Each number is 500 + 25 x the weight over its row's rms, rounded and kept within 0 to 999. Layers, rows and columns count from 0. Numbers have three digits each. The size before them is the row's rms in percent of the matrix's.

# layer 7 MLP up, 1024x256, rms 0.206, rows 315-421, columns 128-191
139:445540490483484496547526534493516472501489536452532483451501490533473527467500518503490515524514531479482516470537509539504479511494520487480481493518483501534521468490531474442446498470464563
101:529486487495528477473498506495510519550547494574504534517489463477548512481458517494502524471465510493532513484511463510447528496503508511471523510507473522518486521503514544499492550465528490
014:513533463530538527492515505502487503503513485466484527528516468505492506537557476504481528532524509516484491528510477498527515514500484523441488558544512496458501459496491512516502445506534512
108:492499475488464481479486522535484488512485541488512529478472541507508508494512475495499471455459494535547516509515527473489499506492528512559480482514509549486513512479494452538490468482513468
114:514529550479499561516490502454530531493474464517478494533481536461486475515467501498517512478416440532484516515547487500535512528512510465468486522467495548476469495493503536515484501560522461
011:549469465488516496533474506494463506462498520508544509485501453483464540536476456505519489516437561496508460523528515498486520522502497516542503461499536482482558466451546487489514522507539522
105:540521533514492445510474507523516465467478538503486527529519480476491511492518481509461547500512549464531493535498497532503519503479510487517536463472483505475488564508438504496464501451498442
111:482471456469508485499480502520520513492517506475497571524480510482524488539516520493510490515525512488495522511493498526538541510514514484476536511509471503497509490529496527507480544500511512
112:521478470518476518483533466476539490516504535501485515491531498540508457500477522478493493533491493519436502485529488505510466533495456533476491485479524515499512514499523488523499531535506454
101:486525482499467509484502504482535495555498493554579492495539488491465508518467493456515507501506524489464511478510478471478544454475443487467496508462496545532498502525473469483467498462520449
106:511465487466498525485514490498539539510518491486498506520537500509538517527478519496527528521476528489539486496483561531537472501516478494496512509491484528470480453478489496522520483490507488
101:523487434488434516518502481521487487503490465515446476545545507441478505449446485485484549498472468471520521502427485450478477500518539545512489482498468527521521518535503527478479492510522473
113:520504526525485453514511495480506536527484476510502514481511513491501470487501519517505462547505467450517454469506454492501557496503543508472433456510502454500475491506488520480546460512503492
100:524507498479480466488536506505508528493473558516499470473531487493536498495476492479484508515526514494452479514479488455456457489490511500499469547524473499543478524526491528537495514492504491
114:510514551507492497516541513442503479503509489522503480538545553468509513478496473501480537490476550467516487484510522546454541490500528526473536512477491526500545483515521501498486503521527484
092:468490490477503525479533505481502491511504469529511491489516510495462505477504489520480497531484528513496506498525544489514519499474516497472502517513500525481441495493578489528491483496520525
113:479508549494476445543517512506543522493494487532510481504523461518483480511469528515498446490503494493468461507514501480551491493511525530475509487535517532483519489471512505479503505477522458
068:501501463516519531563493502528478471507480477517510508500511537523467490501464509500477462523539496501503480510525510500489480473539506493516500481521497457468420499459568532485535521501525496
105:502498479528488511500502514538512470518465500441474538487481508476485488512503495511525445500500521509507513504515468502462487470478468487505482505515485487501513470518518523507502492533465440
116:513522486547483556472513482467486516486481502501513501557562488524498507484501501514497516490513527501482543498480517532493491505520490512468470525501506512527532496499512491501513492479508436
113:490493484493497484510489523505491513482519507517524470489474519514489493459485477519475553474542469464519506541530519487505507526524485472524513505503514534488438518478532522512542518488511452
129:522524516476524502492467497478512444468503525508493470547477547482485532490510499466506469494526481510474466494481507504476525513490502498470558476535463522487487507534486509552468489447500502
104:535481504498523488494503468476501486493479488483514515509499507493480524526482500474502544485448504460533510489520466496499498508513521514497481537495477536466454561495468480495545505520494499
053:503503521517505554499490469514534490513440514492480513486511557487474517477527476521437505484471450502460482496457475473491529491495482464507494519508481529506497485561487512509535519523511472
122:486507524482510525491518519490479485486474498479475476498491509469479544488520477479444498461458496493487521513501552497501507503506473508501465480506507538519546540504516491508467515514518510
111:516521519500541498508511515475507469489500530536505475473545511502467483484492503468520493524478488475508533480518523504453512501479456508470527511521471499502498477459504520497491510541493476
080:501461485493474500461480509498494500470472491500438504479498509511463484477535547462530460471456487492476489504516545535481502537468496572515492498482499473475472523520478492549519486476453511
104:507512489514468514482524530517518499505481503519504444515539513501481457476517515511496451513491536469557530497471525481521504463521494546498512481531531538513478475511473455515444507459445474
099:542507479505478514504530504527546497534463477523468482495520520501554518500498481475466503488497513514551515485524488478497500529556473506517479471516460496492474482512525468547477470496484526
113:496523474536480512495498512509490496522519466491488495512488528488533519516531480518506523490443529461525529477494526508482502527514507503446510480517480527523500489490488493478493479514483458
091:502540494493515474469560497481506490507473505479571503499471497491473524479500450527510515542480480541543488511466570482473522544474529500491497526507522479475527448514517482508488496534453493
109:503504516447494493469498530461505543506482489509463508545527509518501535496469479522479473468507502537512508490525490487473470493466533487479497495475541513492474514528494532447489505441499511
124:558539490519479511466510522484551495490477491547527456445482523481461538471486461521458475470528479518510539485510502522515539476503482481456493461527552487482521504520484454525500491503498476
014:512497547452495538522533461460509486496517512478517535485498497419535538501479486461502481490494501530474514477519483520459492503480513459515519533472501504515469488479512518539493549522493469
091:510519498487519492478503501510510532538473509495455509521476457501494507516472450511496509495485506546550504506501480517509494479542531543501500500496478518482504459505535545460473492498497501
095:487483490509544487529533470513489504536510530473500518493518468505492494508486452520471503507489577504508472486493534493477512468515505519489510487519521468511465571498525520495531516461505526
119:505513451510535520477565525494536501499461500524518520492525489468505498527479476481506503511509480512510499554482554458512497514505525483519496526479483492511508506506506488505488502503485483
098:505495496477506533531453512476509468521509455479527459487513474486496520482495519484493509482527523528511517522493489486463493534518521496497474476458531482484497545534505510483500521522520507
129:450505475539489479532483516533485497539522539509501516475496520507483526430497504473521529530516522493491507496531477488502499537467477520506508520487482465511478526495509499541525519522521501
113:527502532472465456502484456508498510530469490519457557530557495540532507484515471517495513504536485519491537531466452521525489472469505531473497526529513502443486497496523483545503491482490500
091:511513462498483501520514495542478544471507514490503531484513507504461491475466476482467490508510504501515498464476496490490468471534476514469473477543482503461503507501501504488478485509529535
039:526519557515492496451498521515532498507486478505483473475514513522440524523516510487518505529472449541482488523490518539485558519525537523560506507495497506474522498525480489442484468476515532
096:455492452555519508525459472520531496500504522488514502481463470474539562519504475518483520534508502504485515488490482419511464503503508487507483485421470544492504499505496527532483523522518509
044:457517473492495521486494476511533483478550477468456557497441489488483488509460499512512542522515492493513449471522503507457522529500474478505502464498506467499519525486531533533487541525474505
118:486498475519498498486493548493466517504515489497536487476489506550521483457474506507502482478488541489559490489491496501504498489489501486556498474499507495487461492546472505499504511496489499
108:512494494493505480540480486505456533498508533544524546519521521465494428523503462504506499486509517499510497530510510489502513496459500540516518506524481474516496463518496516501496489481490487
090:537512487513448497498547491495492469534510532549522518495514513461490483552445483484498499459469467471502523529517499510511539535492493500472552509535480506501491533474547496505498527498531508
112:522505505486508493486487476470511477512485493493460480528497497527514510533476518500539492513526531473520462487540474521518516508489493456559539494513542509480514509495518484538511524483489476
117:511499494508532506471535524505538500524507478546519476511503485524517471490480515492509541484468477541516527448501517490459481463524510457482504502545513494484492469478519486516526473475504451
140:488531477509509515477541519481468471507524481522543501522440484496530497489466547458487488479455481493483529518546493504496524574508519458506529489499513489521518499508547464484465507478483517
020:506498507532513490545492523539543483468485530545488463512494503476464499543525504475482499542489494500517447493478503464522484514464510510501505500479515502503531505504449476483523533553464530
008:493506532494516492514515472498480550504519519466529471515494526451468504503522535481488539505484491508515517482472508498492430491522434466486538460501478499462439479492453491494474495509455484
066:526510483448481524507535525491444500500532505557481519480495501480478506507527522530511482505506530487525498504509509506535498481509487477510515459522441554471500491549498501536500472470450497
112:486511510525488499508505444492494466528574522536489522537531514523493538515563482515563505515491455520506556474519469452459531509512499497490499517495482536543495506522517539512478491519512522
120:530509509446483449475565499544498494465487481487508489476490470529475487458548526488472514506493480503513528522504497506518456540519476482518474520492516492526487537484544460465500522500549488
122:526495508475517509547524489511525465509534534494524498453533498505505492541500502449532500486498542460496454528463497479488478512494523480516536465498515583499471534479470553506521517486513483
130:507487487494495572481530524503451491515496479487517488493494490497513496507489501518539472441487483507559509440492551483479513506475478467510494504507487503510474487475524456486492504524469523
077:527529510447527553533523525519506543493491513540463520513500457470549513557467463524531523528510461512504500505491474516532471484463496464473511519477494552545523512528479496465543495494469530
086:530525553495476518506494522515491478469515501502486486498488483517475488469507538509532489500475532473487519508461505539466514530480532535519516506493504448453503511497458482482539465503488504
104:481495506515510499499478471481526436559513538450509546499486514503431499527495511472523496482487522495494447518443514495523527434463483458485487512472503501503514536504484498518529514489492509
027:490532518474497493507497493440505510490483503476563501451520463440476505516525496449512501502477497477485448490483489463508496498480491495476547528516488527472498486465537464544529477454530540
132:487478548486488514478518517488510467533498496505510519505435516480538533470514475466522528493495485492508510477558497499491512521545520482508525477528536492535491513510562512488470567483463493
115:539476500517475511483471514519535491488498500485500500513513492545499497487515522506532526486522479495534539466497564512530464501474498517456521512508521493495508516500507538490496500496486519
016:465521471542482525506546492476520491497470500498509496499500500477516526443497512520499494465491490497482510511505446494522524493512518486439483520492467493517469490458505477482483503496530528
113:525475510441488505531495461521535521552503508464481540504506480500469479510480524501507469497481497500524505516508507456522525463525474470523463519540518516500502466475455512528495495460471479
125:488469477515442548483520501494524513469514505492514492506492508511464495537496480510490482511489490436515527475482472450509514470505473505501501443513495504482519502527501524478510529517485504
053:502457492482487484551499476504454513496476500467502481496537499437495497511519446523494542469497507533502504496471472499452487542487523510523523523478486495485493475511503492550535555472504495
108:498516499511498532499491492464478479492545479463453508451449550489494460540495503495488512495514521524560498490499530470511476511462487488515484516500498518491467501508522525516485507494488512
093:502492505507499506502504479523514435503496504468487503470547481501511445505532539517533498452517457521479509495504498533468531453526524500470485482506549489466512500492521495528479526496538516
120:560480492499464511463463465502486480455496509449490467539496481516487516472512482488491521537502494510521496517506490529487492559478505515460528503527497502525531457483510474525517545472494500
015:530464466477481503543496532485496469447473488439559531521550505450463504496493514505527526488502548516491509510536483522504470530530491499515546530492485530477509483515538498505541502469479472
107:512501514453465493486502521516492519482531517466488511480492475538493519479486452511458474510534462527556521472526506486539531502498510486455524498472495532494507473494502476507496488486484532
115:483537481512480515465503541517488505471502482451509528470469510506475459493520525447521453435521477505530488489544505509526462527488511512485526502494481549476504497477515501505488470513484430
006:534552542491484498529447485517490515466491480523536502510533489468478510495509510509559471529511495496526491469496501463477513470505528447536525540533514521529488511522492505492576481493532466
062:518512465504473498498536498518515549481496467480495563501472485517486498487482496511486500470531473510493488499506497496519541518493522504474544480506491464544500443475541506492526513502496505
099:491501506506464490556541516546521515456501528487483469489554502535550476479546482472489500451472527475464495470509467527482532460524467533456514491492481496552442515484503513489490531507454454
098:467495442509509524505496550509521461489444478465495506530511524498519534497527492540534520451474467512487478462463488516517509512500477487483450508523476494508447507496517532563528509523483500
125:454528492507485506467493478545492511472511535484496528471522504501542490496511497481549501498475492487552493486481461477536524466531497502465512507511517524544521525545472513510481494514534453
122:524472453538485502516514517480536499478530517532496479481476517498463470477485507519450492468466499500457512499468483507510505516508554516508452517502510488504486494529479507477530562507532474
114:520503504496476521509539469531512516467453453537505479541526503493486490500469506491482479508510510470481512477526499527564475474516480473477495541540467486513488497519500541486465472490521512
071:521530467493526484457537456485521492542520524498485582471435483513513527512478490479478485515455475491488509478497516517510562521502493520515481495523514509490468532510485491531539472512461525
124:425501542505583482476511503471509486527502486486476483511453487509563563472556513516516476525517505455525505510510499495493515503493479498514451459469469496494498471502470476505472490486503486
101:509513510464512505501513503534514510534515488476513491547514533531496501535510486474461504555450489521528517528479519503476533535489481521519508510503473501525482480474541512468512528490472493
119:512517521507469498455541488509459484499492520505463479507539493508496533494501502494491486452471491499513567499498466490526508479472509484462539530503513461478504496490529525530502476503503453
124:499525489484485525517522512524466551477508490509499539520517515510488477481510520558510488456529490521506509460555519505524496507534500504501476489460521491513508520532512537484500421470493480
126:495445507479489512492537530524492472511473535518505530501571474506512469460480504468495478519502479508511546524538456570504495475511469535541504524481510508515484495483505503491488538459484465
113:526505494528538487500476527475560490506499474468478497497533505520521485508463531521501517501468490514488536499497492487490524486475494501509478481536483510466473505523499514497519519483512493
129:543522529522473492506501501486491489506480499505456475481503529469495522522498523500508521518495499463518489510516490497529518508458542479524533472489471507513518544532493463501442541452455506
005:495531480529498480518477528491499546529527509452480496500454463496493472509583459481491514455499509479497472483501478507482517440521435536481504479502500516490497544472495490524512482486465504
014:497509542521571509466445513493479516498520450483493476471542485529500504528479494468505548498502450540506510513505522503476512496518522518515521473463459479488516543485516505509474484499479482
125:457509448539484475469480497485510526453525513508508549466497519526491505480489546490509524497498485521516485486519525508493492481511526519481508447488497514505530531529519512501523481508434509
125:505449526510490496486512492477481476481493498486485513522507483536501527489499452501467495545540504523518484534502505458504515484487519508513540499456489533456490513483505490531503499520501516
107:514489486481506484476490515519491489497510496520520517483450477548527488502484502465522518506545521531537483493514485491475512531496518489576497493543487534539516455524540512496514512515492542
005:512482539513516490492519533479513514522502489498506514501517521497481524522507504504510445477480530525533486495523462504551502487487535503536510488487520491526496519467497502465489502521468485
109:521544526501499569531521520520508505493505499503527532513533482474557501571534501459507497516504478494503488544532487470512514478526484527502493484497456488550495493499506536504463472489471489
012:526476506520488476497516520545473484494540470489527493502507515537480457519516523507458489469471503541518483513492434499506495518537477470490548518520458504472502509467522512474535490552514493
007:482488502531562482532477493465525485545531496502540513456501484498508539539534491486538551507523468537526477476510485513487455501459444485474479528520529513520492525498448524491483492505542505
104:497456499524483520485535501500514535489500528529491477490539472489543530528497471534510519477493462551473561488512466476481485502472471502494512451530493503460438493534531489458494486495493511
098:506493505498551462537496548515547496511520487508501473488505525538527469490503513506475509499554531522477494482513500486537552510533469472507487483495518475491490537521526495539483478505459529
058:487517457498498490520511477537533522424457504521488502505499478522479465499474520459535517504473520513493475458490485540478521517500502526513504466509496499523494542461527550534524495466493493
112:485492485498483528532507487535504500514485488451522536485498520485539522550488552501512476502519458518444503497511506536521475544463507486498493446513520465469457535456507495494527512479498474
117:516529507518491498483518484501518504536469493516512532470531497492515489464529503458534476496514519486490499503481509509486513517539529514540563506465503522524485547475512535478490489528506530
024:477453510492542479483476511513535526528515511486511473496516495530524475545488481525472510460490493489509520524525508492519518490508552509497527456495527523528486531504498516474524512498505504
008:499478491511496482514500495488507504542466496498521492536522529548481492475528485528469478426494498544545481473489512523500502501524503531545469467492502488525503500506499540548476477450478501
099:499532512507474523498516485494489553481511504509491487507485518482505506496495511495504506486518513482471502485533458497466522519499480481523483505482521487496536528485541473501505533475545511
107:464517487471482505519524465505524498471454516477496449478509521494507462474466494540508541506531543502517489482482489508481521490482502504523505466486490559541530502504450507479501513502518472
006:498496481498481517506485519522472537430526478488489518527469484539504437433508440524491508490499529498490498525442481474471484462504510506479512509532505515524540478497490512515494502545507487
# layer 7 MLP down (transposed), 1024x256, rms 0.0366, rows 315-421, columns 128-191
132:527491486461514509489517482479522452511525492477504455503513482472516473503510482517500522511491530501493527468457530472456500486494525522488490498481517509528510536518458549493505581459507538
096:501527523493456493506470495498507526481498512500494488515512497501525478516511482472535456517483494492512516506507496480505507490501522504516477482507513484476549521513548501493530489468520484
013:512515509486508498520511488518481514500490530518506534450475498493501515470475506495531500463507513475489518447513502517530518483511517466536465495438494495502469597511514516476448527512522436
111:476506471523498547535521494479529505459487524500517509496503519493534499534460538490543471477467462493487494493564519534502443497510486533500425503492524456538519495546501528563527451537462512
116:487473503515538528547462506484542506531517532494499481473489457502516527504497474496489518536500497505449523514507538498500467538542499502468514503491464499484523489483487493469483510476480431
010:482489500532508478564501493534494507527491487480523520540514488523508507488480509513510467547555507481497468496535472495509554493486488506517445508478520480493515475491536455520458495460467479
107:490507482482525479488486495528477490486503435487504540445476501520476547490541505506520497519534479479533485470452524486528521502523514514523551507516483509521508471497477491476498506511501520
102:485518452521486501513516519506491496436493520478515551539507513517523531518496505499490503473505521528497524504486502562485521495477530476470537503478523472483501507511477519513475558475516475
120:518516511536503529484482502499503508499475534491558486487508506512494535545446483478507512507487519486517464494439498416472510465488528545484488479504478527486480510506512493476482550468496489
112:459519474466488506456528527474548496497465529479501523470527438522490542506488501528492513510526489506499474506546491507501509447481489496495449484492511528465509496480464523474505543507517502
102:508483519493471483552512473471481495428492511486538524482531524474480463479500525567488488458481524483470498557530464520462502524483533501473512484483486475490511481511501536521524496503466516
097:522520511472495508463537495522468491507506487478480492486484534462526526506523515507525517518534469468500534517471542480532481528470481528469517483509470509493515495535503516496502510482529534
106:485496453423514498495507526490537545501481529475452551465479517489535475492536504454510464498524534493556483533476490484482512551490476488530498503514499548507492499465498503536482532479510457
111:459500485492509509504499513505518524512510460482522491482530489509526507553488499540490487515490474525522490499495507540469462498515533472506511453534483495519486483507477462521517505520484549
116:486531494500531540487501468524516463463530510529470437504527538477464490504449478468470521509483492504515470546489478554497507481466525520509529536468506540475512479533525450532530527509496555
101:505434534519507487505498484506543496523471504491466498516469535548510480498513501499483510478523468491524527541490480500468501490502504456493499495476546495509542500478474494482511521463489477
114:513515470421462495504495488546538494492493449519466473466548510527518476533464527484543520497516453537509472483474516494500487496491449498500508496487509512521485490512469523475495515488498496
068:512494441521543469503472438461455481555468511524485491514503484541520514441487451484501464463497506567506507499535487493483464476525515514549491516518505523507481470532480511473485489492497475
101:521491520482491507497460503557489496481457505475463532488482534429493482496479510487518486494473508489489499466510480472485560465484494490527525510537493453506542464480508511506504511532503487
115:521513533502494484466519481515485503466511502485562493524490505489481520532500487520460552491503485451530513526504501549514508514486487552504536479556495453508502506503518518482513467503507497
133:521474506487509506494480525464490532489547510498493485533492497533490521495518516534496590455475487497471523518496514481490510499490472475520531507504553489468473461547446495481493443497509521
137:488501529497490453524480483475508499516493481502509461487530489488517477471509521526518530452518522498508478512521467508502481444515479534522489478513492472487496475489484486463500508490530539
098:482485501446471477505501509519462527503553472503492515527551502489464519505493506520482512511450482483481462504513504518468522538505484468463495464514534479482513510496549521523496543473501491
050:481539500503486463504501517489476565532485489476526471526544481493478523514497458487514511489540521480511472459509502522488501484461474505526479515467498502485467470457511497530528530513493493
129:527494461496523545542461525484468513506514470496473459528491450487495509477506539490474473477497514522527462509516519493536465494481523465522493517508477512475503476542463507521477492472489489
121:510470528469463519526515518505522496492464475506464476486500502500483514501538524545481477476491564515497500483497484543477509485510478497490550523524504465520532482487470542490490506562520514
084:506483516452500483511487489528510537527495502518553467489501511518494501534484460502507506533508451536555482480511525510495513502512499459494462489523482513530512501514523545499506499507470472
103:473482437523477513443508516473524457508494484477519486508512531474496502507478441489487459544517504472477512519503500520522470459483520486517490495505542457490492510485500483530516496506479506
096:510492495480474489491457511532499478493483523503489493531503546523556496469457503520467474488487517496508522500519527487524524528483495491507469555520492485512508521511489498476513473419465532
117:520496470519514493513487499536488482491460476472519488474514504520531485513469497525537530500555520491487500521463515485482543509519485521488465524501518495519516502507463485506485461538514476
093:488487523478499494482444473484537505474505489483528506474528538511503511445483523562530508487488469453502485523568536479480449507492496533508509499543488468497521499519459486517499522489528527
112:498533498492441495515525542502499521468534494469500533525520512519476485429464496503470487462531542485488476499475539484492494481515474488416487509485474477506499501507507484499458508494524525
117:461494494488552514487472509512517477503554504511475487507441503481545485473472459489514486528523490534538542460491526525502536510524519550512521468474482518495479487519498481464496510512531506
013:486512480509531494498494537514490520511527478462532504533488508485522514530456440491528478487516504482527485478494482523538474476455454519498477510500490489519448496471554453497547473506490493
093:470506533517492505528495449504476463517475484470457512538496531529471458519496482481462555533491510470503523463475512485504513483534541480470487478495500525524492524498490530486472527516486511
106:535522466457524531498460511526544467548504503517511496490489480528543497522510536490498531506515497490488534503490491529462511515485490489496498501464506458528491540521496516487523516509516476
115:547522505501554481512521544479519447464475517537492455506464505506536461507529531504458474543548506463500491535474554458460530515495512537513511476463532476485484475560482466518511539502489529
102:471474477473462520494478509470528517489500548512500487515504513493553503469524500538506508482531488464466517541512563526497464508493501487495558529493469482485504496528475468475529514465531482
121:527519512505501522450510511464499518475536528497489452514474508538484472477526487520505518508501488484476534476498514516525489489480520495496506506499548504534499528465469475499549502519465508
108:509518497525507513535514538504498479478513491469463517492489453506490476520485544454493480503501456506512563501478520479545513471545475494494507491510517462468471510489498457478490499516493450
098:491536508495513499512473511477485454514484458484482493513540491518525465501556523513531542496460517522516556512535484498509509536508530479475512495481507510512489506507529458488483470492485441
038:494514475495515504484483490505496485533582525483520545521488502502503486516447489514514532490510472452440491480490505467477459480511513493499539496489495479523516468465505520476524509501548503
102:493490512525514504504513538516498509510477482526484472545484532506491530486508488481497488488489505498474505457499526548508453511509525492505466538485439533473484458486535523491450533457493488
045:492514516501503499506485529506504548518561489530502526476496485483445504486469499458530496475544477494525519525527531488514510459494515523475483494492533468516503527492522516484492486465478480
114:500517555460512489562499513516482498521464536489526483510507474475503498490470515482511516493491476474476479514528501492519474506473498495484497510487484464504517497463471492526511493520484492
102:435502484480509485523454492502502473494522531480502522527458498488488493510497527516474513521533484474500502512530486494501498445517464524499550438537501532479483470490461491515506487477519496
092:498492489507525457462448504501485484483488470490504520534464453495510509492512505540508517464512503462489529470454468503464540561525477524548478532495457501508459499483522493484506460510511520
110:480515483514481524489462478469528506492537503486495480468502490487530488481517477465494512503510488550479513496478520577467481534555463532504487495519466505533529499503466483468512515506487469
130:470507515519506482489475512507513481489506530463446478492485488512499507488497459494474521490481524469489516459513514504456500467454490541543514480498518506482524493464495515466507515548512524
135:503514475513494497471518559504522501481455519527524482553469511518494476463499505500514537518478495493460510502524507510558513461545500515536505510555480469481513499466490495497493552512485510
021:435523502485485553488477536522463469525462453504499476512499496454514533515506440507508486497522489489471508514489538517514531527509453489523483515501526458485492517531485483522499473489502566
008:517515494523491489517498476537434449497440449513461484468468511485540518496491534506513533482487504528435506507515542492507462506503451505491527525503544442512483506468502510480432488497501483
065:522477478503503501498514528491481513550504501485462516464517488527545484498520503472493492495536502507503503460530537492530494481498540497469544484486485524498518507541506501563521514485467515
110:468524512503473529514551515473492496507484487473501515499508532484497503496528484495562466539542488520529512491534514525516503501496491512524538474478497560521495461527495492511515543509479502
133:489507512482489496499510482527506486499470478486491543478510488493537479490468519483511481455490520491492498527490535499532475507495503495475501535530511524446498508483522463440512527506504501
120:524463506462507502520501511476510474521463490450541543517513449499476474538503553508474497487483533499535512501442478496486527504497447507491532509537517487502490514486493521472531469559467492
122:514475525527483515519486520506475500468540453504466531498462458478471459529487528518497475537496495516515495507431510472521520491536510554493544536517485522468477535512496501514475491463505458
072:506477510529474488504502496512510487506538465490484489541508499518514477507523503492517500489487504496516544564483505462473456501504452522520522509482502520516526489550480495505540447526487522
089:493482485485491510548499507493522538545472477539570501504516488456483507518493501494455506478510473546525468533477504489526480495562461495459488455500497536519469471527507499500501503537501475
097:485514506511483510552470524486498510501496504519497495494497505501523465482466486507534514506521503498506516488519495522483476469514496458471478503464491540543472507511512529507477472486503543
026:510497480498459482491469478439503509505504487455499480497506548464483524447532488490489476522515501472464480475508477518475514488464500534424491522516465484492543508489479467466462521490490486
121:538487512480465453479481503489522452509506468490503464524463486472478477484494479534515503541503472510479487528506486503475486506488455492506510490484527498497500489550544507500476544497505469
108:531497506528506532484447453506478487521465514479496475483515504488498490535518456555472524478499477516474549503490489498502472487492530543489548498506482498518469515531496542463520529508475458
015:507529498522484492527500517478538468498519498508541491540546521520483524470456521501526506505480481454529494438485502456487486487490554533488496481508505504470545487468468480500475517501528472
107:481534507464495520477467473517487521498528493526461524521522541462503474549516500472479531468504529507523508490530496523520537507493484532509513529470500525504482546469487499499503448503487472
124:530464455519501551452516490506535458467490484488498508461492474562512510507500494542506505501513551453489510490499508484476505478531513474527474493447499482502515505539467500470522502512496529
052:479496501516509508557523485510518503488525472439524479492516520487480523466495494498488461497527505493510446475453499534535485464486452519477514501493481483516539497509485483503523519471512459
104:518481481476505532508479517524485500470481503464469473515517535514532489520479493522496512535495522512539493486474571481544491438469498534548537515507513484522487478495480467467505523516496483
099:499508529507531517521491515477504515495519463509518442483492535454499503505516558492493500494491512508483514477519515470503518512526472478478483512467497511498505565515479513465525524544505487
128:509514531494519501515462517527498510489522512467506457525500508520486502492551508491544453524517529442494487531510461478494502481494472512495498522514465433515492527463424498475513497473527488
013:504480489507507466492496498516485499493508531491542488469482507500482486498524495484466433535499521488494465477490483536531485489565470513520486514491502487481521501504491444507504487473537517
102:490502482525490491504517505476512502462530521505470479505464526470477504485477496455481470516526542490483509505498520505475496482446495510478485496478483459501488485583478495546533522519501507
125:518460463483480486506484531524473495477557536499509505514486496483469469519498523463518518467472528482497468533518498471501505507501441524516478478482448513520532521487489516511470485547531520
006:502480502497484555495539473535514499522466531436487510459506512454523534472526447503526505513463498498475510481490496490521492516503471498514502504505485481495487496520496493500497507466473493
063:534497477523497494502493506495491474492518492471507485548514532494497518457513515529491479491552543500521510538487513466492507521511513423476479511449478475500483513523499508531475546485517495
097:483502473498504497546499533509446497515478497548532509473504506477485482559520462513519550442552520489517526494514523514496507538494467510520476501491509521501500456525496469420492500509497488
098:472500542523508477441520469506504465538490535492523524497466523495500495492504502492511537504542476531518477483538495525508499504474499485493552470503527494507506437450501488493493510470462513
136:504522532521467521469539496516481546489464484490526529510505456509542524531530505534513513482521498462474492488511506496488477493494494501532521542528504472466495526540480509497532492516512499
113:500537503483497481509532480522511550481482482452469497483468474500476476490532491451509528516517490503527507514510504481514480475458506484523563498451498476482515487468497511503477497497460504
115:458496518509533460507474493473561474428486475505451512464504450533534494485495476483510485506517515488484507507497500501502454490458532510501509477503493489534503536469524493485481503510489505
070:518452510520466465512480489502523524475483547528482477483502520490460517486543521504509493516489483528516507516501454510436499495479513483507486504528503502485539470481496489515499552467518516
116:502456456462506489523516504482526518443544486521536452510498529509531520522552506545458507515489483482459444542514522517460519480532520514488498507525448502533514494501452475514525477496485474
099:489467418528538486535524549466501513517522468441502491480496537485496516521488528520539532500462518539460436504505487472516472479530513474483516504531499496518476536495470453464568505520521459
110:466515537481476551459542486500477508467448506497506528523524510516464471500491465503516470500503476516518494514451533484521506486552498486478531509518515492493494494479511525498502491483494502
123:494507531528522470479503529513512477513521540528503563511514513487519540457497514499516481486492502520470464509500498486491521495526489487513492498484535501458512491511508494471536472456511492
122:505498503517501546508526502496470494475541510492508518468492481483504507526497534497490566518519500487560462553484475514506501504477483506516504520535506535479476514504497515473528509448513529
112:468537505492442460452474493498451519497503535531493503507480488494483495505518481528524506508454492498493482472515518509524530486499505459505481477514503523492491488465478502540482518535535509
123:497498529477488546463500520522554475537458453508498535521503521515508523485460541488515541540484474443469505512527532522535483504530457498513506494514521503447544505478497526543500490493468486
005:511509497523504468501514513485479543580539507515505499470529535490488509507544467482498512421510484501521513493524479491481506478501471473501466474519494493460535514468479467522495503522515484
016:449507489471536471479468491512520518495499440487509469460505531492449557489503474480494521459529475498509524514462490465486501511505465457480501490507449514483518523493529469518456506488512535
111:455508523508493488512502499497478492511509505511481476508515511473538505497512467526487469542483559487522482482491501435485510495523482437530497520483531539502508539477517501502526510503484510
120:548499504503496526508506483467473517495497547520482500487491516497549512531485458496500493515529457516501504547477504534501525470506506496513503537507488483481539483544472476471489504511488525
106:476515502521484499473509513464524500505484489524535494464519512480498451445486524528455527443524477514483471497515534480523545464476490494469517479498464514500501531484535518454497500507471461
005:468520474542476479520497490492508506489508493502475485546521477470489441551500479507508499507478513495484458503529547502480424509494466485472505509503518484509490512526462542481531501514455505
109:505510449531511521500491483511527506501552469487462531491514520504495495529518491475522507476488518517503479491468467457504469459534510514487542494492469532490489516486531546490519537510515487
012:499562506491534494508550516433514505522503531511534516461498502489489570458493470452492510448503489460502525530551524472497518500523488483499502439460498504483487477515528519534467522487524499
006:537551488492510515499491525538493528517478493481489500495489464503463507485475453503500485496506498475510515468486524520451493454524507555489513522499509550495485494509508484543465534488454525
106:449464523504552482514507502476526469494490501515528498523532505522499494519483561499533507446487481485476524525496559500533508489499511523500523492517485540496478483520511455479485461537519451
099:516490499441514513507515515526493516502530470454489460506472510501508496474502514517494508549565499540495494500509509493530530478527465558532461499504498470452510538538534494516470497493455471
060:483526458512520508524510521484499526556493480513505530483551504474490492453499491462462435513517486473507492477461498519509520508560456457490492497465465524480473510460537526475503492489516483
116:476488482512509495489484499472518546525511512512530450492436552502499497560474470455533498509513492487479512483501513500504451502435474508495484481488543510531506479530474513502511487489469496
128:498504484505511496459485493548484548485497547508485460484507506483542511524513473475474511474532526502481448516481506511486501488540500491526501498519466491522490511541494483504516526471547512
026:450485485472490541512516527487522489550521484521504518499477495506476492500499470485514491451524470493534526456514514487484527495522510498508453478478483510492529497516486505493506529524509489
007:509504499430522503489534473472532498471496509495502506511453557486504480490465472528522496511484489541543515482501521514494528478495490430500507505474495525470533424447512481449528537505497509
094:490488499547454478502474455530517542504482504486496496496528489479480502511473522536490495491518499520494492485490540500464502460541478512465488477484471488535553550472522538556455468489508461
118:455452497483523484501528485554485519492493514520465492485466500501527558508486489505489495469496487509490528488467475490483517479550515475469488502474474492481539520493521434474529466562499489
006:471500491495513502461514512517507514547518518507505509454532509458505490486499508526483554516526516506467460506500503516497533513506474502519509491487487478511496495524505496455516526484514521